Weights of a small GPT-style language model, trained from scratch on English Wikipedia: local attention windows.
Each number is 128 + 32 x the weight over its row's rms, rounded and kept within 0 to 255. Layers, rows and columns count from 0. Numbers have three digits each. The size before them is the row's rms in percent of the matrix's.

# down: layer 4 MLP down (transposed), 1600x320, rms 0.0489, rows 1194-1293, columns 64-127
# up: layer 4 MLP up, 1600x320, rms 0.109, rows 1195-1294, columns 64-127
down1194 109:122155085199108168121125162158145169112122147130112165125068147087153164181120152144080077142088165189155130084130124134072124099119160102156076093128098152127122138162156118145084158175101119
up1195 099:150102123168124086183086196122139154185097155097059139094112162110111107161133198173101128100072162096159166058139096101149083107139119144121174120127141174114136164108132066200133099112120154
down1195 096:153152141133141099078128140130050132159137147133145110122155158171089171120145084136098145139161167132086182164092127113141191090124132106177127133184178133125058151149126058070173145140176126
up1196 104:156115101167118143099081149136113101107149165126100095089126142118148158113087127153147119110104073061129125158088192102098153173123119160186151125127141127137095192158095184109139125118103103
down1196 104:073151095238137132152092154153166141120122077115109103160120101153178124101080136199176139160172153107156141075126114143071164094157191185123157119118101075111134174170130132119155093153123095
up1197 111:092151121151143102188090116153135123139179155108130147139173084168113105129162151195152139147118112088152090099052118096068128111144088172176140123056141058172125091088118160159150150084139070
down1197 110:104148079149096147132141098122130128053185075112110154153148110084117118128080166115180084138147101156170105143128034137148135120150161186167178104180143161150162179132089117119121104101128142
up1198 098:109177122112093085155098084166146116157111173160185089080118113107075088144126143147188160161128170164149197147101171155094065172094149115104180122118166130115136146104152150106075126163140126
down1198 097:102176093109128163098145090163124140129169136140146207111139170100097144145137136133161165050177100129117122172089150152151117176158126120075077130159155149113155121097081112154130080107147122
up1199 092:179086102143192154196097116154097118155069121075100146116137131114130127125130128138142131094117156059068164146167120129098082190121132113051127140152156193185171140164121115126123139138130138
down1199 093:119154147134137127105154147150112157114108127168063085141100100112109129101110142141157133127073113080091164182117137054142089107094083128158120159123099159127131134171134196203128113155142137
up1200 109:117113128113125126162082141155108065090117121104148109104152199131121101104129166131117117213154092120141147143145120038092191145130135105140185121125144125097102065118106104121107135128138164
down1200 107:170148120172112072127102120113132114081129134152127129110063155047108144067111088127129104158127117082133155158099105115129101195161124148156135122132212094128157152091084130109139153177079112
up1201 099:105193127146165097070157118150150136125027094166208133195058113159101117067150150108140142178087156187164172122115085168089074090128122131103064142105098126131062120047147115158149100170178126
down1201 097:074138127091096181167145127108137119114118156202153193156118129137143121108077165104109099128138097130106125115080142110189168086142132152151106146076082132103134113134137151090110129146143205
up1202 102:109102106123145162116189107159176153123173119044148184160156099121143159110072189181144151071128079082079110144093143098099173158099139183133110167151196126090095121166150091110158153118097103
down1202 100:110092159129144181153152066184163114095144117130149131172160136070136129140128101140165081150088132158127159168180124112125100155109162106135156134164155143129132133069121147124151135150124132
up1203 095:149189180169153123121105190121090132147144079134118166131173140119093124159169130136128130171133144116161131181134121097119121149140178145162143158124139143179047130104118152150145081145126125
down1203 101:136128110108148121157154086111122103097173118101123186169139131133185147062083145098118052143135130055177122157137098152099124093132145119154132110100191181211142150110096119101108116073157140
up1204 108:131092151137129066198152137112149120071167139155073151072149090099116116145094135080107098147112143152154137141122171114172147129126126097110077098103170082125136122109135108185163099123103131
down1204 105:192141091158126144156153097115124073125138144185125069116090144097183147101170146148147133126075172138087112119070143127139112128083143137113099164113130091125188151097063150138136160108142195
up1205 094:104112108135104119126125092129137148115178105106127103152170141155082083122069135130096112174088155142180126128105152166099109168124124156145084227164132076151154157139152150135105118120091135
down1205 092:132108091144122027110099139208135152098177086107084108169101140089114191097140152093125178108119131137067136136127147146177143183138150111080086105114074098104137102146107074139141123111152104
up1206 097:106105135180127148131106134123189074163128109101154141123126086128118106102154103120146129163154134157109115118128160113144126196145107181168175123131194156097175112150101180095124109066094115
down1206 099:154131170129090124164168050092118169078118084086156133105099120159110108095072156141121159167116105122132100132142090110102185056148092111103147152071118067127143086164102127193137186109146160
up1207 092:108113243174129109144155165104183084120121038167092146102144148105115146130096107112150184156095153180148135162143127100127188155138149098140094127138132151083133160137111125075118166166134129
down1207 094:078163128095139150143097113108078077115134100132133139126129140145163103102119181078172075167126082164089127144140092152125090130118160087083109118117075128141128107139110092069156152149110099
up1208 095:153110184127160068125121098177156142069158159139118093057144183186097102167131150056074151133073129115063129111115117092147170116172059097073081133151143103138174129126180101145136110097080153
down1208 096:150129093101095126075144142163144151053124209172153099112117171114134110127159116110110146140079138138143171065136131054101156081136134130148166129139043155084141173115149178156098116166132097
up1209 103:096123176092141054141079136132073110136191112127112112157108194174136116105181133131077133107133108105123129122155035090106123098095139129116095162097132152085130104094163124144153132130172081
down1209 102:130101096117204049151131117142180093104088133103171136154095114118138170137159195108120162216105125173100086153132166182110178078182190111153126149081115114141165121123152133147094090186130183
up1210 104:140143107158110069071096122169132129128090168122126137066194148132059112125116164145147173088068134116176120126075139145144130113135141162107139139164181111142126099086107136126161196116131181
down1210 103:147135090098162194104102068117124165165152108127060179131048087098114074111146108154125145172138119126127161147204117088128113159105123125107086202152083134096094104137124139174121146161056137
up1211 111:136139100129149188170112158115146075098137096095098159041127180109143149190160111136124160079127105134101130118157139111161124162118103150076173137097100150184123159114151119155178193069158126
down1211 107:124144085166182135133120140113132164091120186123124079126110121091119155139176123148106175119095089123168123154095126152121129128120117152075157167086116140142156123155126129121204139083102078
up1212 107:119106052079144120149168151115133156153100127134133118137115046100157145136128090114126160083143155152166126154158106035170105125179130160093165122113109154099132126109134114107157129131163138
down1212 103:130120156114141148076158088079128117091144184148139124150117103152130149110119144131197102081108106115129091105129168120096132160065140174125161109115094139104124099168092115126126086165177121
up1213 106:185102065097110100053123130171091127093106116090132155122107129154130140137144159132048092131174112126137102123177080092111097132177145152212133163113127113124122113139102158111114120100123086
down1213 105:102110155195077133146093117119095111183174110111108163138198137109139130124103148116157102133136099125077135123094105107090169148105065173092117095138149085088158151101126107176099095137136154
up1214 105:096097123121157103145114109130133146137095108130103140074158163164130155099156166167119141111090161106175117140189083119137146102099136111120116136174156173092148123118101153143077189100144119
down1214 107:083077142055147133141133112153176147128118156105123196071092152105112119109076097093143068151130110173132146092151139128108151171097142107084118156141105152142143120107098105163153072134121052
up1215 080:138145107103134141165141173121146182108103157102108136111133127139098134126182181100139113119106084077107143191155169111116157122113126107143153176101156104082125125116087134072088126123084140
down1215 088:102147130111074148104113086129143111132136170126128154142158079103234099121156208164183091111093094099180088124104151083124128094108100147113155088096130134162136136126115122169118209177138119
up1216 090:075176145192150142154178156140124114125167129150150113092115133113083080079145131130196130118082141141141172141110108089142113142149068149122138159086159148115142144133117138078132123133154134
down1216 095:159070191130151118041140136100156104152095165134131153160117114141150104084122166105168145141093108100087142113119141196127103114125133137103088133158153083114133071139156155192162071117102154
up1217 109:139140077092109122139148121106167115091127093073116150108120155140127056081095124129099180126148143175131105149135104132148100131113137140144138117082168170146129144152164083109112137122214142
down1217 107:191138128106126144080111138105099162130073114143107151105115087129135155094176091154120105079136104116132142110114215129127082142093159126148166097188080063112147130106126165118108095131133150
up1218 096:166096169130084106138146143127088159085100136095147146099105156098159088107121150123122087108124099126155061089136116107111086146134140137075094112082081086096048066163147147109156128125154138
down1218 099:107112161225057127136173103127113110122162160182124147084123154149100173149162117129058126137088143119098118099121148171099148106124194094082149150130136120143066108122099119163147129174160105
up1219 112:111112168152114119133151115164166145109084131121054148089171152159099111155119152139167120155140119179138106099098162158114170222177144105118135172087066163130136061120102147114131142098177116
down1219 107:134102172160130141100096069060127154127101146156137143141134132153121092173078109158203159142115159137161048134131111114119151108161146086146218126075120177131105113091175138144084150114084184
up1220 106:156122121123127138132128147192203127103100104092075174112131167152122111148115140113090129115101089182106114137119121109111171108145159140124101094146120040159110117127131156122078136117113116
down1220 101:137085128154136140143102085092161106116146116132139110138035154072124129130194124106153173162151127143078173114145160088107153131122150135083148088129043083131145093124080110149101130113125103
up1221 104:114110118105132166103159108137118081178102058131096159079152101111152126131139060158074118090176136076159174132107122129110098092131162131183090181166105125125131119123110185123082113185134126
down1221 098:058127096089083155155174126085169147164161110075187155132178082187172193148129106123155189164103087151104115106162204176170114113124199133101101119154089136119147149142053107133168167105141166
up1222 094:143111146150071087125132198155107105141096172104087026140132107125143128103155096135128112112135147125089156162125136153091130087160114130118122106136137137079110127135109092132127123118119141
down1222 097:127179163197159157147107085089197108111141105156139108140187135126134157165111135093117150167118130142132146153154098180172109125111056089131128125139102152172116112075122096092106121133132095
up1223 101:125093116128152125110111130196161125122168090144149136193118137142099113122136140082090119128128167134126144118157081170176162157130127139131132125105139133145131131155055149134158126134126082
down1223 101:072213085117138146126101191120134151127205148137132174144131069106184141115133073165171121138163083108116131173123157110088091074123124104151187118105161176126139134090137136095102098144073110
up1224 104:092100171166147121158155165112146192124177108104121083090160149135074180135127190061140092148077099096094157149074094156108106096176110136125078171146114084090069141150137093134157131135150087
down1224 107:153115141120117129129118059136133152117132132105170089161095090112071173121161179055098119089095129146087186067122129196116153064107114145154087073053147130125104130137094127137171132148135162
up1225 099:090144127110129128151068181075139183146148104102122147198119146150097084104093177114144137107122093139204165076146126136116158118168168114129141205075105177167137213063101175186158127129166117
down1225 096:129193163119124091136103158102093098164097140136118122063120123129115163035127101141081050132147107106133134135079092131131176111107107134094143156106154119138105081177161135144153110168112117
up1226 105:094160105095120068102200149135150125110157134118127196147087157142120161103091160141103147150159120081135132133134108130058155148144095095111154108149159146074181107162141117149129138158082101
down1226 103:126162128142113061089149095157117126130128122080104132095129153129199106169141073107144137103103101146130129218162144100171131124135101112135156111148117119157035111104110129116142075078196144
up1227 099:127121095141142096141139140102149131124096154151094175139090138129088101112096083148140113134135193103184184142101211157145103102132107149108130149120142082136106096165137128162196116114101146
down1227 098:126135177133083097171128105185117091138064129126141186110157117158141163138111118165119150185088168145143138191147175126145086090175161136085129121176158114116124087170103124186106117162142209
up1228 101:109171073073118087130092095179137133197104101098141132115095116052146101116111141133124121132095122102150139118131059114111109185151100128118187192132187115120175134095130107160114118148104122
down1228 096:078153114104120168120120098086118186115172129098118097173064112132100152042055132077047182097133181188127105134130116140075123091169174108145141114079091094194160146115173073144110062092113103
up1229 100:119141110137143128091106199100101111143128089162118169134116159096126112142149114126072102174093166139143097123168128143083205144125141123090091147084109160144165089081105143186146076121145139
down1229 101:109130103097108110132082145148148133102136153169115116091086157170177101162116135171104120126142161131090141155090176117071090168109083115134134160119114176138130156149128100146099092124151105
up1230 088:159141101133089149154130133120116122106093137125153115086113076090092103121124166181156099104087143124138151154139146153059133192137119114067065153170105138145112117128096156125121092151144068
down1230 088:156119142133175124165107125085108152179154219147149114114173103082103089120122151094083104153131149157164122156087119131076159092093173155142136110089102079141173182142090069151154142132111077
up1231 092:126115159156110099124130106117153053107102152125138133063123155122129124134153106097137133156123116213087140153115146127164141136155118112132172154159178086153184099130103119117128118149109098
down1231 094:130129075107139145126114138083110051121081190202147107127123130143135138097102088143092075128120125142140137107123103170107107139056195079170106046128041126194172085102147112144106138182175153
up1232 099:178085128137075143188147143111111115125136090171145148155156118113134171180184110122106127110124058136091177166153141129147187114090117132113104097106124158110086069137138148086094131080071148
down1232 102:133142104116084117140144190144117214100177182161178140119131072157129085096077144122145109132156119140149129121187138140129073102131134123149144173079145124135131163097136104177050122156132142
up1233 106:133105130069089109167108164114102083132113125124087092148080053128120133103102123127103137105130114098146154135120119105109068125128086103103112176137164126115129130143117090121166156096116068
down1233 107:159071131141107118122144113171198171166075116135184106173127137091193097110125068048154130148175136082171097135132107168110095078119090171144153116112116131117138154074134129136102147115080177
up1234 100:157190135102145158136107127069051153153147101129113180160172128135103087137048145146140138074113112122074136090137139163120162156165084178088214153141128121149156132141132068168167081130169135
down1234 099:139050151130151162121184097122104098080148113195093111133118073131201136126121158116136084137135113128130081160115147121174140111168062103104155102161123117164141122066134139165167161071145164
up1235 083:156100170093062112160150150130150115152153075141096101114190128120064092176120167125039146149118108181095141120115113118098146149143130120157087148068091133156137112117132174112134090088119151
down1235 090:158160178137157099163153080132159160122080122146139112128129098110130106163130163071106124152119165150119131085141101111126100100109100164153106052131050141151112130168140026148162176074148094
up1236 096:185151114135071108118141142083139135102097129096090139092137117087094071130144128153133164140106117105112111159138169109084169124121135122134129131141077114101095114148179143121143110147089074
down1236 098:078160138089066171190077095108150127093103152127066131140128157104136141071139087152103080082175085100106062136182154098138132118114127141110091125152075137113130147103152117130134154152146095
up1237 104:132073095133142122158058144165102111145148105158206093177148134196139154123113109062120143127086161183102156127117190123098139117172113136117108164103159181099098104175121113114059152145124113
down1237 103:113130157127110115089153135115170201146073113148166138178104137093191098149106114073075080164126157155068111106120110114061108108092084061143117108093087188151147129129147123128132152085105112
up1238 113:094140097108089141087101099120178056175150127114066131085117139127143079118109075192134108083159129153071150124140108151100092148125163142159131137065203165107139099187157149171161073101106116
down1238 108:087134118168140106125109162145137111084088159181125124187124107166120159173129083110147125120130136167135095105122130073166111104170131054184154090117157127098255074132131107139119152076091181
up1239 099:121069174116088130125135080132089147182118122118112106195134082132062182123136134112072106116140139110107169130139086073137176090133144108185130150097169086140090117138115101080094104163098160
down1239 100:092136097106104183142129067028129145076078149143126109143138150140101141158082069141087141143109168122126106155112122122146139133105145084113136090158144084145094122081199112113126108162119085
up1240 099:147202127053108180125077126149142070143163151104156157095123148113102073126104104115168103105097157097165085112173071097137132157077175151132127149150159148161131120093145164129123123155139152
down1240 102:155197159105143156096087103126103134087130150138103137119130125157152078080116126116164122097132129145136043098123098106115138102119143152141099105113111156086097131133087086144158199174070119
up1241 113:144160186144136085144078159134173127140075126155145134118097160140085152147133200082087114131157110052145143098092158151114098088087087131094134178049093140125104146109119127178124137120118154
down1241 104:149195149129169062137131158135167102166139140150140129125163158097173114143094118119112200179167142141168162110061161154147143121134092094133159153150125232091116149122145148152125141078117138
up1242 102:089192125107162122136114133131124112144072184097064106134187082133154133148147137155107082114107096133062066111134129095123127097166149099089107117122115054174135152129119108137106062141176115
down1242 101:115131097101112122145127137210140087125120104190166128078079110127126166150149084140129196140097132125164121107140068164120107123143108090110154133073092166113137149146131156174133119152144119
up1243 109:107177120166133161174137160064135142128154148142152120147125145198101167158123126130120100088084121118115127168101127157134122107136134152132074130135150199163133160144127092135139089100146073
down1243 107:108172123040088152080169094135139151074115094098142090138111124086143115181153154119070125129120132109076169142104138090163092097104176129108121146124083142094168134128100128099108189099166207
up1244 096:182150151117113136127124079125109068129155058146084121112166108183143152138099179134083181139122119155165135097147132084052093193141167116068145123197155150164164129097133136156120095124114127
down1244 098:087143157133179119070172133101097131129128093183172127132093106125057138160106169108134152071134190122134143175103125182178163073168155178080140103147109149101125074154110139120113099123132101
up1245 098:167093036122119157086157100135116150141107191177162162120145200172113145135106084106122188158098155136116102114156215091058128131101120176129117151091183121188101113090137143170114113094074167
down1245 097:222121103174070134115137129120119138127101153152178134147175130100092087104141178143184082144128110112097114068110191187153110087135088191104134101082157142110133187150125156092099101139155090
up1246 110:179114114172151149139146181091096126129048124151078120138055096100139163078098148036126115183173121121129138154128128179096167159134110159144130127136105125134131138148165145167086101142186107
down1246 103:129087100150171108126098126096101149172091071194150146172108096172119172135140128133000078156140154136166168125119084133083075144150093193118050139071120135178145143126101125098094130140176127
up1247 097:135111158126048165103112135141153106166151149147078180086158149154132151095140095121148136151173141117131117098139147097082117110120169121105216137146092168122110113079171091150117159094139113
down1247 102:096174123080070150179102149176209105085140128132145092093153152098116144104153144151107098126126150096170157140117154126120086205088094113164201093148139113118103130093138131129127181081139060
up1248 093:127120176145100076154154086155147132136182088091117145104085141147110114110147158172097121131077184162099182120164144121194098151114133094148120172179079130181099092101148082069134115109132149
down1248 095:153128168094077135135076152081077073209131149154113130197182099141159118164187148162146122051063112193161104096109103142125092156110110098205119099087097167142126118097128119086149138154155119
up1249 102:147129165111104109140178124127098076083133119156147128076110085096204173098092113144106120093140126138115100134136105118147178153169099144071119130130147138099092188134097125114170186123116172
down1249 105:177129156154120122158176117113142118149149129090090123120085117160121107111102158161102218099067084143070161155124094122125142183123093130134100136086144114108094179144103112145118093131120115
up1250 108:092153112063194170118116122167150106214120085117103139094138128078128148150127138138124117114089119140126140135180056129129105175135098153146078117155151132084149070091158135135138079205123214
down1250 101:089108146168155204128113105105182128183147128145126157146157117085132115181089115140059073102114167146121106114121174175142123140121158124150113136162189111102132115111145122112222169127118099
up1251 103:135146127168065100129111097115153152083128089069125114111128113164169137159125150151131135101108139140142067147107150142085105173122178140053077129082099095156113102117116128184157117074130108
down1251 105:154130108093097116181144121125110132187085150094068134099126164101179089123160113120139089081177114128167096117122115169081101138122154174101138140138099155105190105141132088114173138133104162
up1252 095:156096089098075098143094100108130133143064152141115189139080177142141115125180040136185181133154166099105174116176132109157147172103033113121149128079099123148114135138069092137147064129130165
down1252 093:104132147078118133121137140133105072112127111042167105199110142132095095090160105149123131125111156146123093128140102095120091139154129158130170105101084199188086137101160160141135114105105143
up1253 098:101152099074155142080156083089107132109146133167140161122103101151130092123096129144158144196113127134080158056106131088166169173107128180168101080139132177151043123121145143202093097166066179
down1253 098:153120091103147172121130113130188148094076124040131099128118113119100081088151096089109137161145136089082123195111082114100173205118096067161125184185212132112156153184193189086112127150125167
up1254 105:145165173153193149124072114134139088143153094127150123121139123148140144137134106112071142122105127170158119077170099106072119123178173077113124162146134158114145107125156136156140102083183176
down1254 105:074144143039096130144131036142122177132142162085076127175125129112101163145136152149115163079072102124165180172095112132141105119149149118137194087117085073141121170148111143133102137115084153
up1255 101:133112137155112104130131108132151144084135129167144104081115129095100139151153153073144071127059149141096132140106118132124144166124151180141121119161140107082119145047085116153084082172140105
down1255 098:171150047115055117120160173134041128087100104169128075107121102132179148125189151112110090147145116136116076154120103144119116130165154151128148060128170113093145069139160099117070104176131124
up1256 105:108125113127137144120179113091101117114109150128086144122099164139169136090090090131080133113130130120118159049135125124109160056150121129138180098156174154120133142186045162130105058128131114
down1256 103:106064102151135106136084120118091048155124091137108119165115083098200172107124107069118178133159160096180134110140067116148164142157124143122166101161162138166098170124104110135097084172169089
up1257 095:079088124083196106174123136126095198106177116179115138115141156158104088146128133082110123118112150091131115092104111129098112050091090148127141098073121078139102121147144111173163088056128113
down1257 096:106085139114087169112129061088153125157122149110125150141133142168178102103118149150162092179135129112111123104200111133139095149135105132138149121115088114134176165080165129128091153154155122
up1258 099:128158143188098147092168117168120106154142062149149140094160119123104053120129122165150143179134138136105140105118124120109118105125118133056044136148151148070119148095139150160164183170090154
down1258 098:127159078122077145089163143147151127098181155104066150101114081132137114087139123199118140093174157139135176147053132109110130129099100080075164127130139116096203132142179093105164096084155153
up1259 100:153078170055101139123112146115123119154122123149059134090126188170147092106155129123145158132140131125138155113087125105036118157175065098147061081137107156172120079143105127085062127138120113
down1259 096:073119157120101134158091093100178120180111137073153181139219124134120091145159145113141134119111185151117107128076161170108129173108149135137099142098089131150117108096155089176127132201185117
up1260 099:127135079125099170154162065076137077118114201149112087114125185173151079137130164127152131129072108159128160182140126057069093128103000146127144168150176115124102096134122127107084098152136137
down1260 107:169177075196087132173149090096142139148102128154166113168116166133116079124153097132125110078171112173093097134121165138117140105121080161145087121070139117160149108088149135104127185113145207
up1261 109:125148143104077195092100148156095129178150117124208121182115101115106122139126134129158126119125130095129099123179107150114100146143141127117161143114164186066143076171162166149071154162133101
down1261 107:144071101147162104141106103153125131154111169113184151143164089094181145124117115176129110156127104149122138097176103185099129083163106097122152092131140118139111107110113085092143167099176177
up1262 115:115094146103110132158146115127126108189113065122132102082118152130178108148074054131113074074149140150144101129141124071117061182137141138163201109115105195148085091133122129105123122124170093
down1262 111:089108113125145108110139153151179164081187095147197121142088155166132107126140077184125135149098120129157178188134093128166165123215157126069142162098113094138074099171105134126185145139109137
up1263 094:196162103110134123116141197120136075140170067135153121114127103111128134085105118122138183159138115079142197159141160157143184148174117138118125157107154156127100132107115145113162124127117092
down1263 096:153124153124139180129039157133113078092140093146120132090157101135066196091121129114149142107138122152130132109143169152152184143091147166113130122090102150131134164092130121158130187158154093
up1264 090:079141111058137163128088141172142120151137142094132128134161129114133108125103142171166143110064074141062181129085173104173081102134147166167126101175081088161132123078126136112128177201086165
down1264 093:150144057104117178160179091147115123120137106130162097143146122147090156135070167161101096164165111134078089073097124142079178148127103121073151160105065148124124127081159191102087140086112142
up1265 105:132094150154142107188143109144111107143078142094112096146077145073113109092141133127125165158150134115131148096129140125119104105082127084150122081139149078120143140177189064107145132105156115
down1265 107:127070155186119085094100130145152162138102122097129171135162118143098128116123117135124080192118077187131170099108123082181115094170085090125120166132139101162164189166096150120129137146093115
up1266 097:095128112118167100095164152124155106098109176123161137164111077129108101122076102159148189166142169156129142213158145118117194139106062127125147103124091115102135142132088102111152134169120102
down1266 099:110205123146086130165088111030155091156087104141148131159101164180172148163139133148101102175081107129134139132116107100141141068175122107153076132139181089194156155109103110070113118114089126
up1267 103:115134200095077136134158098105193121139137173152115086115135135149147107140136104124160116145089193161128118097162153159127140105099143132124108126114061110085121133133076110138144103144130099
down1267 100:144129193104051156138172138127111099134165104123126146121135127085149124134153155120113171161116112124130128108069156149178083053133140174108102101134160217136126104130097102124094129172127097
up1268 082:090117115052110136180138162076112158122157129115138123119099164211129117134090159187200140163089137092173206165164159101115099149159142117155171147214164149155120118037135146122108122149123148
down1268 090:101102122085119114076118073149132110170164129155150122142152104138135128119084154199136166180152097139184161136133118171162125096150160115155175129165155120144107124136155140074107220107123130
up1269 105:150118132110078192108129100124160189147148108160177166096103074146119181096109088102162159125136129115145102124174108129120104179145156141110102124104143136091117145169129095117142123106222120
down1269 103:155163162180130126162154187147145100124148110096164086151096150120104113147106160138135140116165139128115129148116103136157164225176155103144167148167122152100149163162133146116107087154214108
up1270 106:169105115122102109102167074096108117137150108129148078117095155174171099172111130161066144118138116166229103089105157088110144150053135167174184139133125177131147105158185135138114174032128097
down1270 107:115141132102095113042166085111149105178101090100141106174119132103157127130138118154135160135113161091190123071068140127136103063106180164173134091088114108175148140055157144103104118096075118
up1271 100:150153092146106087160136165152164103147205155111110053111182105170100118217190157106167147111083066120142125089147138135124117174162143137161134142114130176157086087155059177117154104183146124
down1271 101:051152133160166138120171111108156147142114124140125076169123123146160122105068101145064099070171167152185115157117163147108111084110203119165139122128141163136116151124167119153150119105106131
up1272 095:089118088130184105061148163119117135129115167096103082146142095127169104138092103115090149146116131142142104147119106104147124103161164173123137127155088093118123100153115157133203140150196109
down1272 099:117085122091149136126114125092081121149139145154190136120097111115175169182112112091231139104167168127110100166129157153109160198099110165106156176183128141148085145115078124088159170142067134
up1273 105:133113162125126151141091122082125123141165132143153138128142068157124115132122153084160150167086124100162129156147116115096069155167150122167136146127138163090132166162120142184127176130169175
down1273 103:126188128095144162156156067051174138176097096129114142117148095099052096101107189159152079112137125162116117078142108145117121109173135179129136084078156059145128132132153156148099132148141155
up1274 104:120115122092146110078166131112122136148175098136101111108090147142139145129128150143193141098102143189138149192130126119104128062126117133203120087129110235124071152134144078131132021136126125
down1274 101:127089097179104107131134068166135093175115119098066114100061082160129125131186171063152160126135106074097092101082155158135146147109149136129031086122131134124110111162134083187134156155082151
up1275 099:121113135098094055086111165123128074158157173100083211117165088082122081130122191105130126144112115149127169091164132131115095131123043174127082119150129169157049136166110085154092175128116095
down1275 097:112102147068183147181135100137137119096096146122196181127162110104125160122154139081147145134076124089150142110127173107151113105169145121135163093155096125094155175150132091118119174108196170
up1276 105:107108170156116113146087120154193070129099084120077096137107111168132121143191097125090150087084192115186118106104128134113125100169116163062069177130101124109150134161135146117120132109138127
down1276 103:168127099138090186104179109128111142114094100052140137086102063136111097103173133110080106129128105091112123067099163094067146166144157064119160125079086239126146163147108117142116125156171108
up1277 110:132082106144116163161098175137104103155151131163193124135121123133160117132115146121093135076085148106135134175135184099104172158122163140082098124158103161164136121118163090138140131139140169
down1277 100:139094158140139146157088148161103100079183101110149116154164152204187114134142106107160128125107165109103069179080138141112164142170129132144151076122104173112117216164109121086129140097097098
up1278 102:111080111109150144110092147145108075163137109128145136052099159093177099097140132143121173083093129133166113134116115099151174031176155126098115188170151175155103117124114166139103207150111098
down1278 096:168100130112147121110137125132174178170166080121126092153134143145127128162137117067134105169058146123170145154140206099106088116106162172129077067141101141167114129115140114109119141149128107
up1279 100:154153093148092121130132038063101138168091077145073163148092060175126123098077105148149177117080123116183112146170145094132104144124165119156068168097194121146125115151108134118100096138115094
down1279 100:089176123134160149058116068117146063134115064123072121139069021162154185103098145052107130104144134078150125054076167101157118145128118093067168107163136136156122152147124096136090164173090103
up1280 100:125128091135178146138220136142124147195131106133118183175167106139132123140105146106100117041163156079078127162070141132125139170179168188118131111184131108107147165111151113145101131107131066
down1280 099:138162142132160073129178137073139130146135099150090142116159142096159133160167148080110113149132098130115141127087104143124069134125140122139144116084073131182216154094143077158145126154108155
up1281 097:102126126120095116118111144145169120137178117168095123114110083107178133116093091159141147128090126106143140151132105098143140171062128075126089154125090191128127097160142154152148144137115222
down1281 096:116152119085123119100143121088135171131067139146084121123147060173110054135126118161124179153136129103163118139155115156091168089153206141059162129145103089089128095090115117144113155115126137
up1282 100:077160103079099092127142094168147111117119133131119133090076131134119143143191121124038127144147101155136187145173135196163085120144119181077133127129138129102116156187130115083140127095166144
down1282 103:106066071106136134114137106155141172196145148185111114174111129130183135164151151113164157128108111089118147109155154142138083166104132141121143083154096132106111126143109138118171067088136095
up1283 097:166156174184091209170120167136136157148117081078050108084150124116173148070158174137145103088111095116130125185138157135098135114211165146153089159144132053114147122130143163047086147068091156
down1283 095:103153100134137100105040150127117156136148150138136148140102193118160163108169095129131127126134072132123131137161100172142114099067048190118103126141160150078116134118045181110073110148128164
up1284 106:103130119117119129036177157148170153116100166142140101132118125171177144159119080073121084100124134125143144126102115209107164155172104131106098073115146137115076187081182125176133155086108135
down1284 106:104099146139140145150117124134187173136191069038206172114079141127171136098093202125132158079132112135106096085134104126085123149138158125124150095149106124082139078164191118136106149085160137
up1285 081:155106132084140155109067131138175091090089140131195111126077135182163158126168157115113132156112090139120165124137128179202111127073143156076140135188107117170174109106140095147088161070074197
down1285 083:151078166136108193114110169072159072145104109119183116149125099091078136123134136118048105178156134129145123156081139110102133183116136111169093091111122146123131150100099137089128159115111106
up1286 113:125146136154107143136117142153118101165135138115155145125113118099184095136115112072086123150109095096140145158186122159123099102174130074103122094132184074119133105120119193099159095132083159
down1286 108:099106147105181158131109100141130142118146130147114151130097104122172187120130128104098136186101151110156138113121151143151150162153151138128114132180172106152118155106137108144147142117123114
up1287 101:087137161152110090133199120153106117109112150150070109125110123102117152138116178096090160113125125117090102144131164143088096113104116101120168077099098097211118156117097158142137184151132104
down1287 099:164139152162110142115109088075111099112147196119168124158125106163122133209132139137123104103099119070089150132106116168127126170108142093174131108127072079196125158112122161183142185104114160
up1288 098:120101115124219152143119085110121119169146131159186110140154130124121116127088131134118159114177135173129141098168173124106158130130154143140155136148165157129138145119121109167153179174067065
down1288 098:107196106114097145108127114176110104098085167121207132099146164146120123158121151147148144152163095145116145098153155148146166162120184137114177135117115168152168110136130160181080129140103118
up1289 105:131026123053104097063089171147117175133145093115156108149128119150123085097148079130161065131119109125165168167148094100129147061110153146143083062124073183161146112098137123151117127119072086
down1289 101:138106158158146160066166169120225126178132095082140150123184177130087172124112109111178115115154115069161139130125120133113187111118216133144092172076087173124166158132111168080134149107108122
up1290 106:075095127080163122126140119091107087185144094145101164092180127097091077104109100161125138178131092121109122082153120151155184097130135141142134166112097131170117117137154097151073133152072140
down1290 103:156148132091092136075144113144176174137068174132151119132156122192132117074129068150108158147117087117098087123078143072091153154147136174096135133146183108118168069129109137075104133157109163
up1291 103:130148139139044059139148117104165130118094069093138126119164083132089100152192078148124076156141133147096132179124142076134129173196093140142104107146121159099113071134131150083168100124120134
down1291 100:164162109124114165089136129168109130122115128120122106119135128112081177038173156187119112139086142096142141085081150152099121142150151141109137104171185139150144146138094097128152153120150159
up1292 100:142077167059050081079139121105174197124089121027121123089186111111129144155191132171124128202126136165106170146112103124134148132153134098101133100161126207133101151102128164094179090138122141
down1292 100:225162085157101116132120162069102149139160194055157074065166090101105182167155140152128158149095165090137131175138119126111134160114132124165135100140100126119115180128075170159147125133159111
up1293 100:122141144122090111172154156157094149045142135132121150125137162152107127128077124093085128147162080085127100122088110106145094166065115165179070188200130155092159122128123106091145154070089173
down1293 101:173139121120110102101155115092141081084159128122081134192072134165112124120151159059086151143143155116074150135129148131101089129111145082163105184140111092070156063082120107078125189143214133
up1294 106:157121133100055035099125118131167132106171192131136191148124072084087189098107110135136137109148149144157141095109120113120134106117154129130101118104091070138086104128120093152074108122134187